Weights of a small transformer language model: vocabulary 8192.
Each number is 128 + 32 x the weight over its row's rms, rounded and kept within 0 to 255. Layers, rows and columns count from 0. Numbers have three digits each. The size before them is the row's rms in percent of the matrix's.

# layer 2 attention key, 320x320, rms 0.121, rows 212-255, columns 128-191
089:165151176165153131141173156168143157103103151154149157133174188129160162119092173108128098083158105133157131091095079152092161083140096010145104077171167065145072142166109052132150099156117189
091:111064131146099122137153183118164111062191140138099129098213185132052145163100138107081144139082177123034126121177123113162133136083085145131076102123125164131119130117180069137141154169158120
081:112134093091103110112111161109193109145096152157106117080045127144122139169087097113081131171095175058091149170168155107148126132119136188094129140135134123120123130145164111102070140132174137
091:132109106113052069137133147132121146110156099103141107076146121105126176178129155119066127156149162119075097160177052127125122130122148146120085129086128130149066124170169130108112186127147151
081:144162175132059124122073133102105122147171176115098116107145114121190149125105144146126143137135133154114124080144112127125165099138106149149152146077152071178116079155123090135115118148094104
087:116134167137112117117077100092145141148127158112189113165161143155102154153167067143157144076091155136154082111120133101168113157178114121056182116063094175125106151114123118099135151168160137
095:119155212144070149132097094119126125107080184114163120141168068093126132116129152139154179099105118135146114115133102079111102134151142127133113146143168157097179178100073135110147222098131165
092:140082073118150098133134139118128148145140100100137108140149143129131110147117157048101122150139081104114101136133084119102160133136158069128097141103111122110047094145125141115090074160154157
079:137147100125133142113073155122151137102116095076100131117066133106127116141072126160083090113106143042160141140133133114109112124084103158094132129164106131112138171123140145091123135121161172
091:172138143129143140104101142151149071129152173119090110101215131157130075126110161070076140103162163091107173112126049192142116111142108102125135099126135116164079080091134104078126147154137151
092:112076160136075139148061108087150121132075104111111123134134121065176100121195181105152136057083115157134120119087163030129063155174125131154127157107164110105145144126088134088068113121086126
089:114157188100082170122103162147144121134104153092108159118168101153100144115128103128130127092118091117112072106101124151084111095198127180150162074154140112114139164145084089142131135137163078
085:155102136114127129089087117103124148146164127160125117062177084205128143154078139116186181153107134167102102117099082087136125179151112139114085110114091134104135173117129110148154192136187131
096:113153143101136122127140095072133095146161106161125103163127176103162180129164096147122115080134162082154143133129155166155119139128125145156182118138102131159140139085136060100119115159082089
090:137141168091119188100102071140141094144142177105102132106109078189170083076130098151119123119084114097175173142160126073138124096159165180125114144116120142156120134118080099114076147119134070
089:135135119110148086183139138162090123211149143150170108150169137111110163117143156125121139113175149138173131108129130125157084074149159151097068095135127134146136163104129139127148115117032142
090:166118144094134089151157119092151081131124156131117080123075099133089160105146110146154182085149179147155140135132128163121154136113154131175138157074134145133154065134159171082111193095118080
091:114179105148190100206091175126126066182063128184158115089130080132150125128125183122104076117168067124151132145048115125162085110155190108118140103137126142153133099100174128128147118087077129
101:097090081152145075092103128154193171174126157131118119115171127132077109193124141109107155181122158096069094142108068139094163112075110136120067161090180111128141190163153140148138128144126108
097:135127134141128066105078104094153125096100157159099064069114131107055121129147151147114126152122125106130144146139100163168114110163167136132116118063110203128127120181156057128192162123101127
088:124088158183130113154095126131124176174172099112140130122156208176146143178102144123110129114103202116141193130129078097133149116088153159096099073114154120162085115100129111119121096141106177
080:145144184126200135096120108196078076113135214098118113135104071127162175193148135152218152068142142152123126151130070162132139110112161058155051130122121116142178105144130140100134089125094106
090:108109142144124156151188135127137146142069112122145138106136156115191111085091129159121148159115148155136161113156087163115144147170134070116068142071173094131089115064155161085156105090109122
089:082120088111126137138144178103134100109108082153087134100018130101168107151114090132067108188082130072147159162177162119164136118139144155158166165139124143147106069116115168098086132126112141
095:115135130126119142078086095072078104153133135121100094137106114077119157164106126156169151106094157106133131143122151126117106090092174142164141123126112108112096185132115101126110144142125144
092:169156200090071147129106097131130145129127150113156136097134175126121148128148098156124155110184193096158166132169080143133126108168122134088130123083163157149151133107132080077145100089138179
097:141149086094123152103067170078157134131119091189128122151124096161087141123110121091131067115173091107073107162063159110142077125185054145109168061158091196117107091173148150117139095127191116
094:082187135113154060121191198160156104116063129208169173068168164118131138175123142121084110151124135134058142098111106136173159132125120162114095061117114093131130139085166040153148097131124175
095:115138129148114135164168129125169159154143136108074142174160150210141089089118156116128134140136079100136120098149146197084168134145089129145136105132141112163121104113158105104125134144136130
094:123175142081120070085097107145148089150061119168171131089159177070085125129212152128085103120110133138131161144089082133141182136102167126144117077108145131151116127175149108135177093101124110
083:087104089109132139125184149158111100135116081096067165098072173097181093169120129121083072171112127065106159136194171110126155121095131177138131147131125097164135120116179140147060118143098118
094:108131145179074175137147135096100086131161112133149143126177118128154133139127123128152111085119161155076110077101149118109102130115103096096072157041168077123081151100064110144124131159169118
094:185090133117114137080080121111088123126185146105118097142123056145131109114108122099140099147100127149149116170156158106178097131141127123140152183155088172117098100150131208103102176104180134
099:172136138076124146149181161151098142133152241144114148120082120108153120139105134209122105123114121102176131137204140180098130096105135122155112135185121118185138162121145154147148143070095086
085:160092111100112168104093136069168133181154131153147094139085159127111149149088124111114121098167150099130102142137095113105125111113151104142138143147140099081077118122114094179053129120150147
092:112146184073103182166140096136149066142166143128108134124082115134151122115127105152089098108147125128154145167185171115154094153180152192113174171124123112155129109120120104103124140114116156
088:155087115138097112110108122142129154139129117177187128104101127122158156159093090175149175158154123094175076123171092128075164111145163120088113127122188155115118147162097178088059230164152173
091:159120159156129168112117090165124138139141158107155105181210092191127128095084129121191161101155113167151118106068094119098126148134102093098126105142102127079151172095092140175178181126131113
092:154128144144150041120150128150161126096064095135132158115164164120092109132156141066131102141123091159114130099048188138081139149090113090091114097095113134113122129099137091086154089126154123
095:177080098069056102129098103144118121179110163079105096123127102053134101125114124114057105138144098163155094133144136140082129035141104162219128145170121108155115172209116165132092180060100088
095:139147111141131110111072206144147166169173092142174197098139089177126150167096148114161102167143161097117103063102059109131125143076084159052121119122151109100142125142078151123105143139212174
092:188144088114094125138109183042152179092090112189137137133073186141139136160078148143114087129097157101157159117161098126135183136185136062134130097148142129161106097102140161091159137114140184
089:136171163160169104175133115149123109133122147061125149175194108099087094081193118133200133055155104229139133110108148194097107133119117088169107126124115106160169153110136091156206092091119111
094:117108119132120153137178126149124161166209145078105190137095138239163144126124138111198115149094127072138172134148139099113142135120138117107190153169134161125076141106145138108133081164178087
# layer 2 attention query, 320x320, rms 0.123, rows 213-255, columns 128-191
095:128127074088103165075114037130134117120093137185173116090112124200090142076102170092109156157126137131114135142081110106160193123124180193151158062166151120111162132145096103108110165134199156
077:139089161087137110116096152103161130128116123171119184182155129087168137129078149060109083123097083141143124111182172127129147117132140152116105104136179121112078138161134139121115121176145110
103:148181155187114138094129097088147104169087190161144165146177210123114130160163108149062134126099093107096101090149189173127123070147127115080149159120110095147130106106138058154108140145120107
088:166094092167144072106118142111139160153112175118188131121140132108046135106158130159125159097172139174143122068126149127111121154165075114068125168084108098098090099119145062129086136125172120
085:050086112079112155153149168131123121162126111160138159135105133111108163092157094117134136169144120135191193107119150117137100102120103076107151077164150138137061116164134124113124112142091077
098:106153136108150119089114086180175087134092159127155111123091113128097118164148136139108137134091106122144081114140116173131047132118142184106099131133080154144128133125122123110128130148146084
095:157101111130147119107108161080093145106181077151143175107124112087134118109173099064089129100119128084078159137151102128146061057109096100177118113158116101076151143098101106120159115141104166
086:130128169163137058080124109174161129118115172132154122090133170123125151110112151078102112127128086139104103114151154167184119126120155185093080132163170076107159140095138096111144145128126127
095:086138130152148119180094135137150133058158165168150181105165051115165175093118056152127107119131118171125156222087152103039205114136108135068130142145121105153124087159060168148116103089167121
102:160110086065160102135122146147150097158123131153124095150139094127110131162138146093100187144133149060136172139136111086154136159146068124158126110155120152084147154133135116035114186138161171
098:149136243098205122161191119135213086142123166147125113165104174086082117143163154171114120123126096149139085101138124231119121127199149169095104159134141147181085122155130120130117122145116118
089:098132103139115084118158107131145158168120138142139102051070072097092134094169087100036109133128122112104100117149129138179079100097151116141076169155150143139159078144152088123143124151123101
108:103156111114097156163112104163103105087137075091120164143200143177131138147132096150194127126127101163132200135096114094081136117158159106124151061103139099104126131158103183164100163086136109
088:071122134082159072119181129153131155107103163099125138102176045122127154076174130123128094082153118153161114137172138133132173193139090164064049165105139131161112107154164197087100174140135150
093:093119134134130149180094178108085128141138093159192129144127152117062149132147119182121143123143103120125177094146102160192039135128124072158097146122114128118074117094092120095136120109131141
095:142103166095119126118057182046168106155163141186116107183169159097126138163086100147137151127090087091184139111134156143096090164155137122141176120161107132098055171163104085169127109135126083
099:111103169176095124152106171104088162120141063099166111126141079106130153128140130143078121121146102085134160103176100168096108135126130142148107147101149159112133076096157226085128138076108162
090:149119138170088120152127160072144134128123132134121161138123151157120134121133130040121094106146126127099100155175085084180133107082133145169119121110164136135115112114110121084139114152090112
097:120135154106114145139150147134147096101054164126140168105098098169118192120141118137150091122092115093137084137149096151110107174124097186106134164127144111192125103146103148141122107128170089
088:120102089187087160085132128108114140068118081123135119102134106172101119163184113096081128142150126134116149201122195071188086053114129132143130096152111130093132109120124156104176124107061138
085:111129174081154112109139112156083106169184122151126128054215110172131141097128132132160127180131111140149128189114071108070121115092104130103107116072185127097162125159160133174121119088137150
095:155112152181144092108130137061107165072154094144143140174162146082140100109170075153063153142182115120093128133184140156186086116116131159101153154163112118105133115121115111154180119104075131
077:075116134135144149126096155093191123086130152153105146146163153108237127081109168148160136126091131146172157153115180150098177148113117113093148111150110179109118132202132118144090102156134127
095:156129099133149128177148157124202125104152152141157101133189141119168135135129155146108135139092108088110130129114141141079084154120104158116096132161153134126116131135153135118143086154147116
099:104137117194151136137127145154113129114092189180217182132167161107106176088222117117127112169117096211095129148145149156108121068156145145107088134092101072154112132131115120182151127092168104
100:108084084131124072102106188129110199148128152125118091096118100075143112117111137108037071072114106137127108088172114139132160122117180147160095112167159148136119126174160117133108104120128114
094:126122139132074095161176107114098129146184094111156093138137122145133132105141139164094125149137097136136216119133120161164097118180167106173103139162101142137152042131145141150156148127162110
099:170113123135126166202097157095138125192095111140121148162106079116120127123188107096167119092115127163089072068150083147075096169072135139125084113134115107100099145095076151110115104093140109
094:157121147125125113120124166154136074084122162141124148144144134146068162153178125180144122150117120127101104081125086090100073136156151175122111156103111144096121096058074172162166151119151136
073:113143118196122158094102107131138087085128146092147206152194175152220168093140152079143144179123128203116188164173151115133198092165093122127149101140120130123133107132133129118096152129127193
099:120153153124114109127135057072146137136094123162181018149130152097121084104137102111091189132137152106146188205084185085140210111126117155149186099150091181150145161181104112091145148162149150
096:116146122112169094108109142135145158101103192152087161065126143094152127099066132121117114121108102130146088112120140111076172143094092126082123136167138115168097150174135116160133082110099119
092:106109140073144108123159092142113119107132100139113104086152099142128166098090169114214105141133134196178085120107048121125160198096146162140070105096133144166135172187138114147106153041147131
089:131085154107148109145158143109181137092134102163116107124147129076154069166072145129081121082140128106153098188112157088138147131094135155133123084138146167087140164167086097098142102199139123
095:093136191120192152162139159162136129157087193190135182139161198058133102097170165155126070148106104165126131081109117194047076169212113127058085131135107084191098107117133090154143110105168088
094:099085106152139127112125136102155123112180152191149117110176119081130140175165107162080140110084111116183117136176188164155033086090130089130106178146108155132151147131108050159151123158079093
076:108134093156128092131195133195087188155121115090132132091084096119061123114157096113064114096183085112148108084133090148162083119079144081133066185135114093139130066145136113088143124121105098
097:151138157138108141161137127083139100094132047121123100162076069194169132120126119119175153133109143093094132160125123093118143094143141147182151147143129139135161169126082183119155153152113161
093:186128094130154126120117133133159114104134150122127144162129155071134141128133142143121117089102120125155069074140098170170085139153101100131089184135130111131073111132083056109121142123084092
102:119134160147137072087128124103164119169125194131125069112122135104119120210096115078059122094089117101158106189138188140159122102101091093142108141171122138151155102128136106119108106176119101
096:100056047145097075115091141102111138103152136137161066088138068111131196111117054097109137129074125146150125119149154082203108111066133135152080130134140115080100145168112103131186120102109135
093:169185162098118112221126095138105111144117129114132116154145125177141123139128111155158121163118131133084112158101044149079149170161101177119148143115126111155146153100123202126123136096135162
091:089127167087128124126164097179087129156126108115087118076142094137119140088142147104125127112136148159088088112115135110165125125136156166168125092147087144168159166159176108186138122127121162
# layer 2 attention value, 320x320, rms 0.108, rows 192-255, columns 128-191
083:160136090109105130170185170192146141071164059088140159104130131082097072098174117139142228133148110131123124075206155121090154146154116120168129078157200158167107146071124152109080164112117112
083:070126117158121093114124125129134098110130181175109142158116138064169070135193166100134107074123136135163093096100092125103120103106127131189174109157212170106143151096092177143129169112138052
086:119125171102170138121119122125108212130099189196153063186106139127172149144125098146099121094144124106178102145178150147129121119151160101214111181124114113091180195091173122157164171183149098
088:157089148122133152083163166154119115151196111118134128095120132128134149152109112172182168202156129100098074127151121096106144197115126156168153138131145101145149111096138129154163170111150231
080:114097108138056156127164161139121120104186080052108171228137146155114164123138124144155117158150185179118086084146099106102173123087046152128135148128163084138159126150100109145138176091206157
080:152147150103177099090101139123117167071120122165155128060159133105222085069121074110124137122081104094139122171072123144122063091170103120129204137169135121084127092119155158149132128136153117
089:118157199113165112172121099127113112151160210129112098139107078135153093153167154138094064114106130117091120113115132169063108108145162130132158130141091099150175171109147126163088105144118105
091:121134141145099153116110113136123080181155098141100105099131130161163115206115128123111142158143158140152120161185119106118139159111138162101070146145124105135155128141160155150147130087101160
089:136149204132130087115138198133122106074086122158132092120106147125135113108195193154161162082133134122129148082098163125123085141182139142135190136118085106148126072150184112170187105136111106
078:089184132095082114100154123117116124152175147124144140110043169145162129154111171159179079133079139130071101134124177108169078105133138090176137127095151095082121136131108136137110126112074103
095:154129191111134069096121137111151115152106175131146146123119179173155050148115149162162075066076152119114123061148118193085132105190099154106097184076118131178112148145136139120119126116173126
091:115135117093135196141157123113082129143135123094091127080108060156145192125074057176137120180144146149112114143088104138130161162074128120131097152143176128114106129136092087139117193083154178
086:102135178152158128124129155093102197099149086135110166111119182127119184135092081177093168108131147110095129083137075102120184143100135149165108145136101118067105119160204137119206148108212160
090:121132138120089127125100076135155131095178159161121147183125139096117115142167097117129116101125078088076053085138147180131154098163115180198159092084102102144127114108134169125170086072073125
079:057129141100109115106107141086196127170134146123095133121168125109185136141080154132104121126069103153140153156111169109129160128128106147137125133093132140102126168090107150192071132153167193
097:102099123156186117094136128117127106157168135134148121147097190099112063147184155105146121113136122107165105150169139174139120136178137127131150124120125126181157108078174135116143039143106096
084:093104152106200133055123122127168104117092098121110137117138143065119121151130111145096099174174152166126119096079162165087108179126147129143099154112119136114093113115101107177131169143170112
084:169140110125105100099090111143200094120111167142157168144095148088112145189166174119129111111089163158118126095113149147146062102061197130152134133122123128161141124103125102080118089130134132
082:083137121090110129185049108080098106112128146126076111146124168132164108121180136144125096135092122119102172122124114124133122124054157159122062159130156050157153142129130136106110113115136110
077:132137113141168122119082087089173125178165100115141122107122139122131122142139120099128120144166077096134145105163092132096162158139136117086080148076091125164143123133079146171107145160130138
081:178110107125161094135118134175172127158135086155153119133158144086133155073128122108200126177041184116189184147124159101179147175079071098165156122119117170149119106159082092144150099096182088
081:152097127130144109136154186186179125127112062135125132108122110153167112154146127118156130170160124108073104087179122114094132179079115111096089152132159114092073117154089098167131175144147118
088:111073151146118127160159116126151088127144150099131137123170159134141111127131095160088142109132169139103122217117101172149132101167161174133139130085110167075131068154056179172149112117150124
084:116141133127129114102134091108074166104100115145123131183028071117121128140120102143136116100184110106178141123157170143137157149123098164106144210072061084116157171150173159136152151128099090
104:096131127157139166113092157132072130113133039136090109145147087141112202092057092148119176164162115158152123146164110112119135164133143108129156082168166148114096116132109101075097184091151142
084:096127115159173142146159139123127140098146087178109134094123135095100147079135070111133147130118162087117115148149103114163188230105158114157139139115160141099145142151156144158138106151127090
083:137123154111120109169120183130147095140155157056157120147196101103084096063098142107185181123145142085123000182119099090140108118102117127115148111137080126098139107147105135055155152165120172
101:170148115126086145135105140186092117140126120117145096050108113127102193089023110158131140140166150148130118099153090079173133164157056144115167117180165124126101147127125133132117158090153106
083:148137055153164133099154164132100087085104094155091131094075168135080181120191134113147125136135095112160116102119153101113108124162113123079110122128115122141145109129195068088199077171096070
088:136108129130128159089100146124104147090115145166116068095103099107101111117173145120139132099108109159138131154080094104179151118186145115153134132126094144156105143191122122123182092084131074
078:132105106120161119156110115174106128178109183181121119105145120077107027123134161104132167078114125063116145131147144207102103116145141105133148097129142136111144164203120153091078138122109123
093:144178104157155157072102103126133109133130188112136157086168113154123174130138154119146125136096133140125088142064110098135121116119148108164131066086163116094063108059128083165138149121146150
089:114085051150148130079191150167120099095114185181116155098113110140105182106111156086153103144137095086133108125063180047135147134104047085082151114119092135130129114141117126126142101118124088
086:181110067090089131089131039166168128138096159166134080106133143102094101098136124163057145107146058093102200096125199118092110134116104094168121106104114154152156161128096114130099137137089196
088:202111111092091142110108126088141139138133128128076123126144086180146072186151137116126132220135161151066148140099126131135104138135109141137156126108076136128131107231116118114194096061104138
082:139083147161137129108185094145148131105109146123133128134128124099106068119094097061153152127091152106123100078150078103074123158121178111120106124170127118145117153112121111156111180148080185
084:168135079119185173139141147162103152132033121168156105061114143111119165065154164162125141135153145105151125155152139130121072122103156109183147139112110126090054095148107127066165155143073104
084:126152127126140069135130097132170112106069155157229089139173133071095072155162147122115109110104129145125112098107140138096150134191112076192141116145078086166133101130124145164110076104119114
087:132143084072075150122077103101139050112124082060161036167125155104100119140129139139105146102150109173138139173126137113133071169096166104173122138161126122113144102124143100123136116163107165
086:139181169124158106097059107146108131155124088181122095124116130158130119154146134088122167119111129102163086132149114115159168089173089244142162133167071141143141137186133129079120139093169062
087:151048103099166083172165103124097155127087120188153071176126121107118161097171108067148156088180124139165133139171141109142088145163098124113108068174113168124138139054172122098180107138112063
084:136151109217128108087124068102131105125166119113159095133158135107121052133110159158104147103097170186135150132079191176121134123132076141127110151118156131101185165142082140057072166106128140
085:112135185091136127099115064115075123142053157184052133098081098089144132145109156133058120125123156093130140130128175149097122140128172170180159152091068121171134119106131071153106117141116165
080:128184132098057090096136147167153081133157087124114129104105140130105109186158084142138154154105179098154133118147110101140137155081052131167092085128110148140119069139130108104144151101097170
097:164098162154123116113172121127094141131172030105163138158171138162120130091135102093175140133131133142196085160126147108146113146190119156121156127137154089122122094102198115079137116115106129
085:158175160130091207145161080179104177175132086127143110126085085143150115138084109084169123114146115061143105106128159103157070149118080110167145125135111138134129130168101151118104153096104144
090:171134128118125099091066167150102061047093150174121108105164155091049082130104121172100158085123173170161096150099095095190142096172106177176142093186176149139120141109175116172176127146211139
076:101121077102125088126035137149132077121150175129139098141185111166131108138158168168099126112159151104171114134129150112140096129122109109155114131164073104133096169107184142171068116130081100
086:114119143132134119122168062080110132119096129078112121177064120088154147130077128139037084079130094119156113105125084081112143064170176149155138116136127112125148218122165142133156133192129158
081:146100149107087155132116143166111149125112120139149136093114142098082142130090094132141181119141173120159086145184122147092020117084101144125137137092121114112115122142116093134103141147162131
093:092112135139168098127150147113086069056104176165173180114084137099116056126240125100105100110122129072092143168079178152147114078179167104142111096079100141110111118135117087148160110121071117
087:147128117124110093116139105107183175153160069117153108089152124169099182121102122172122166144185094125112154165142163120077174134166127159138144064104150167096151119107162158068146149137127147
091:199135124193086162120121126164094158158088092121175103161157166127135145097107164184160210150116171152137164147160132127172115124121157158155181082170126105172032066092146098093038129164165090
095:160145095131115161197105117124155139132180115103120063098140104141128206117085132155186149132149116140153128182122133140108121191120139135062116104104086095104149162104124155098072169096204093
088:148143146139100130100089148165107142120083123142117146127140111140125139066087110146153097141096100170116125151111093084167107188101103121180134090141148130130093110140098115107116143127136112
087:093170173131111141157144105121121169053151148106091080109122049113181130138088152142152161073041094182076124155120165100123090111142092126088159145131154164107143126149115088130087191063156140
083:084118153085119164170129201119094103097125161121091104078090123028128132133100135149128182119103105134103117107106182116131098192104156121107151156089152114116142107141107180075130176145087187
088:184141070075088127133094104131144138144201162105169094107156126119095120160137125161145135153153125144147110136163063132164141141068133121182100126152167118096196106129153167116123125113204125
080:115109114114139108104126094101124158159034102204163074160154120161154121132150145107137170135118126128095098139138148105166107099162100171187084138113122160128182117122192116137162097148117101
095:153122170151092181124143131146115141119150109121089074113108094103121151124085103110140153150099101139094133130093150080129164191095095121151147136186155172111042162122076138132176124187165127
084:145140122109092102145073156117154133152101110137159246114126131133136195137096119158149124144174175190121154111091079087086120137091149071114160160078119128197090112144046114147145138089167102
087:126096076112116152117076094147188131108074161175106114083059099125137156165140135131129140206104117143093124109153122115138097100104036148116166147111133150086160127135081133129073119080124117
085:120146140158152092109172137142124125061068117126152090166089121161073080144165118129098079128116041101124193124149137166101127096132092174132138100123147132171117072161131141149198099134107127
087:155123088158136139166139185106136127140164168136122136146140127103094153150117153134103117125101150117139151160141079165128123096123151135181100042187168186136099131142106161040083210119141189
# layer 2 attention output (transposed), 320x320, rms 0.0996, rows 192-254, columns 128-191
082:102156130186170152131130087070074087154100128144127139149159067177161157143081113105120101110148096100149133187137095118148125156094125123081119165057125138104105193131131162121165188192123168
076:122070112106175120172147156087119200118112087145156137151150113133042175121142103104086133149137063167152146152173153187132067113195141055067097118111090125135120108192147136151120106158086122
081:094177139171157115127163163084130105114125112061080147121154100111087131130124155055052142046125120129088134142097173156089092134155124112104137181169167124183080108126139106105168117110112170
081:139137092128134181180232134161144065117097093135112096181153128142143128129168165134148123111090127155083181141070097155135188097078082101139113072153131122129075087188093199132105101160176095
074:160135119143130164120079087191084148076103116115102123028172086123108069174125124089104157103185131101117150175107136147175140129115178081137064120121122171130086155112147177135101099124102173
070:139093103135091136120112098130121125166154110111091097148144154138087085157074150142114153121081112096099068116183097062127129080108149114158085060102169156150126153184083122104080153199122092
078:154130112190148108037152137136182152105120136141125156136141195119154154097117128132141116088120171111126132074153133092182148079120133094117142171151081146130078074107158127141130144098101123
082:161107133073112078130186105166145097094130088128138126171087110113092023083126163162121155123126064143065160132113117149139202109162104122149169131093128153122140170095143096039094151159137175
086:123093087114096180142103031176122195167145156151132139065147076123083133188100075139063125137142125149128135133091106091144169062100092125100100132133151140153118158180067122109073094122104119
072:165112102090179125177129103125119114172110137062120102142096083108090094152165121144049144132153139100124091128113126193163167121044137173081171138120118148123077107119142208172125114120134162
084:104139127208099133103137059139144160090148119188081144116041104100087129105149096090073138136162103129120181154081134042117151106090172072137137112194131118080211135096100092125160123147102134
082:126164089096110120227093127165103080128141117092095127144156160119108127103129176068101161088102102156107145086167109078106108166136127140144119127126123164090107107066139172138158142137124115
075:122120095134076152169164148137159061086145141110103034113147081112158099110102190123197132143128144126164142232130144105105097170136091089121130146195145126158087151147075178130101114168082114
077:042138095151148094085150180068130148130079140080158108108149123150196158151095181108052097120070127127109156207088189078131116124133183083130092209159123146131143132136170091089151176177093126
077:154098128145090176135055123149077131096121160123139151136110160127152084083127112110156053129134142135160106095108100069077101133156155163140146102175117153176098119135149119121190167112128145
086:118164089121167089125119142104132148072098174116174110166139151078139174088180110127082139160107150094074132122136180149143065086157125106128035134102125103089111136141097105125124145124084117
073:117148117090113139164158098075123140114165110102206137074130169187107097111140160115142113138123122121083161160091124131148160128124158145146154142110124129127167141172127127108162088042121139
079:135098151112155065157172125153103154182183106160117128094088057106137093100179140126087179116128132100110122157137139162129148179098130208104094086089131092188138074126143129136125070091133086
073:189137116146128114106160159187133195092178113090192177101089057109099117127111114158070139111147134134148091179152132132144170117153101083143228148173087245103139125173163096111135138137162134
070:131163129105110142127187108109066118062098118122110096133129100146110182112155097191170184145119153163076145145143123196145100124076122116162156123118143103137144088086159122076085185100137171
081:080158083087125206121118184094077071164112022131101101109114102129090165082098123190118169110192105117104122098096134151137090093168136183132122144130145100112149101087171152158132145144122141
075:134107143120129137076124135047152084145117238149080104105158165159123134138114092124114141089100096157176142123081145132039114137085175174158143076112133188104117101080132105138165235117108173
077:141139084065091119114095124123168158110161178124153102080114136159128134127104192087095078166119138084104116113134119056140103184084142134115091137120139115155125095086159136137108116142145138
072:100142111163153161135126123120181132161109130166187095110169153084106173148219084120109148138159150133101093155105105116091115116143146167191108144150151188171102098091109084098130102135159170
091:213186134120085136164160125139149101112116136124081136133146131143135134190118144097164073118133203100073155146119077136160156136123089070135144120166111096169140125090077222163196141131081141
074:162067165090170161102141148139088111106142141116085110098195043165116157153062162166136101135168137141085130189156131140115109138096094131122065106139117097149107089124108131163140161099164191
083:159105154081085139091108122075176129144137116172122134100176145124225140155105143190081055106104115128142175097100150162062134176122168112116061106106140171155097140173101143176133116126137141
087:096172162126068168118147090069117171105099070137114132194157122183108111195162146092195157141075143108133131132111098126128140083117147083144185129100131134155146141113087156127101130134079134
077:141170181123138135158120035187121119152125183124119144113196083114136097124083131103108118147194114130097088149116133188146152149165077201129179203118092159146099160108109082070105181145097109
075:108185106143150090125171145149116146128148103139102155133137188093107107121208099146114108159148171095135137081156144200093117142109150157113108160161101061142136150085149116140120125149108109
075:119101135109103128101134123108109125163130093155126114128137132181128145171126090090137143114161136140125139098106124117136116062133104106162092099150170164199157126126154143167149154111198158
080:119114107120101188183189181164103151086116090160126143183142138111124176109138119074160061069119095102111171109205168160163181109120135135124149128134121143116118116108123174145096101086142123
081:173124177143135113125176093116155180158159126151103128136204132114114110093142138147152167116109129127162085141120139163122122120156142157165158128152141114157156146141124108127110146104118114
074:080117166158161116117075196184079148089157115117109204136076064113187098134155117122161148147128151112099121138162106196055140131112165136107124188109185079126094130130131137124128161150132079
083:084091160157157110141113175171132116145122110142178110137089127077121107049137146156030130061097087131174112124174147134161102099069159138185101156090148144109135125081087168078106147118108132
078:129100188071149162152107171083139131123156116216096105132153158067146078125124118161141176130101138162088172155114092139127120153114152178124146114123120122116059132155128118140155093165195115
081:196114182139087094138176107183109076144135125104119185129120111144136162240142104112164136200155077114156092103116096119098114168123129148122162137154094113126174174118139158171085150105125123
081:140127112101183128070157181105106120110131099089085158133103153123171086115168086084115105117183110155081188135117126129096104116091179160109119192107137130102171182170172111139130116116134131
076:109106120127158138151121228151136156131168184142136186119135092098140155105123111133159113168102178138125138114151110134157171153140098142132124144115108120142119131146112200095104151117168080
083:085144049160065128124223144181153140142106081098115134121135105147123092103070139209121058119140143113094149171110138159129136129132117109083118161079148122120099103066145106207112081137115126
078:084163239119138160096076151127154112192111158121092127131141163159140143130120165163100132190088111108171058137116152178118107120121120106097120144091110138110096123155067118138141134189191137
077:171119162092119105147177123129152099095090178137188154101122124146170113197104155101155088122116129093099113127158133067144078105109121099150146137152121114145110123143156133164113072150111101
080:115188088150123114126152182136118170110105093157217123097086138100062142108122109128175143183136157144107116147173101102123122083094101142102114115203169125185105151136130133149142102115144081
075:173097044092101132146127096130102144101132127110117158121144141107115178081137088109083097116132080145085120092122162144125169148123184148116176164122145115126106187137153113136122118138133092
085:067180143101108121129110112118132085114064162178087080091136117066126077135149162159089135156127175118105203171123088144183106101127108142118116132088088167106129139119095149158159105158138119
074:062136101102130062138049159076108129125092118130105078136159153144149090128135150089113195135164130206125083126126040159077169105151149139118174098154093095121108123087084119082134141117141097
077:110144139129106130158174172120103212215159090172133103136068123123152157145100086091119092157188101087090136134165102105099134100117070138077102168105102161155115118141088160134122150163096125
069:114155160182178145044115142153138172093107114183133143118127128071106168125114069122153141139055116131057104055139129128073121130130143078135082154152135114116132087139098099119155118178088121
084:091146131163137136118092182156124125110144111110151152119116157107132097125182129134199203140139119126111131177146169215140156175156102128094106107088135092085134140100084127090139116097103141
070:136126155083135117125082102148165058091154149113124113173120075123134140097154129153121104127132174168084157151119080079164231129096159116069077124158088119204203127126130107117116070106123108
082:184157106064154117093111108163146137168133142110126074078134161091134159146138156082135103133130134138129086132174149132127107126034092124112091137111155147147139145189199087081109096140145167
076:118097126134132206111102080146091107101138150119098185126148129199157150095079158105148084154105146124123110138109129091157084091080134047090145125115156075090080131070144167141145154148147181
085:171118117073109091149150118136112110163120111154112140118085113104116120152120085093116105099128093107136066102113113134111147153162093103109145151141144150143153128132122168150137131099105153
085:151178163135095082109081110176151126133058134142137145124116158158139040122093121122147110171108130178128099111167101042127086026089126114189195184154098140115148120134116146208116101117137155
080:154097121131135094104165152093130124172119161084141126151144093158180168127111104101138196102131187170149155076118151156090119132126119107109128131108126101152210134101152188132164139086178128
087:109125112096106141148119121142127084130073130161147130148166189140151039157121099112100106119049130169118069115088127119138128115051143132195076122128072109094136195141146158165109090141099110
077:140119100102169089066094107199151198119128202137125145188130095139151127194192062138113111165133163150187123124136084116106062051156073101171096065140178136119084125118100132165141108102107045
078:103134182091125109076186144143160110129159092055050171180143121100146153083068140145091159120122134104124173130126127129139084188128087116044101098049155118146123137150109163115110156093093131
075:122157175094112131136140149109164104108113152132162129079122101105118100180153124118077052099106105114146108144116182163056095094160151168113152169146142103130085121130129109146139084108088152
087:112119085139135117116141205082101130154138099143165136089130147133124119167120147199214171082102152100197161144157000093113119078180175087096164099115135122188169157138105172177083160056157164
078:135126149111095178146123185147114145102150122098104082114124076142160140066169178149180102158125102129144160077121086142107135205124127181146160140176133198072199102130107130105106145075122151
080:110108113146068120131216104143094138072160114097187127144170130138161060135139118103173131050126163100123104094128122172105111107107172145165155139166109133153082091054163158058132143136110139
076:174104083096148143145148145120188084163217122098059175097126120118153088148127116123117104096163134142104120133136168023149143208079143046108100124165079151078147188120127088108063151145113124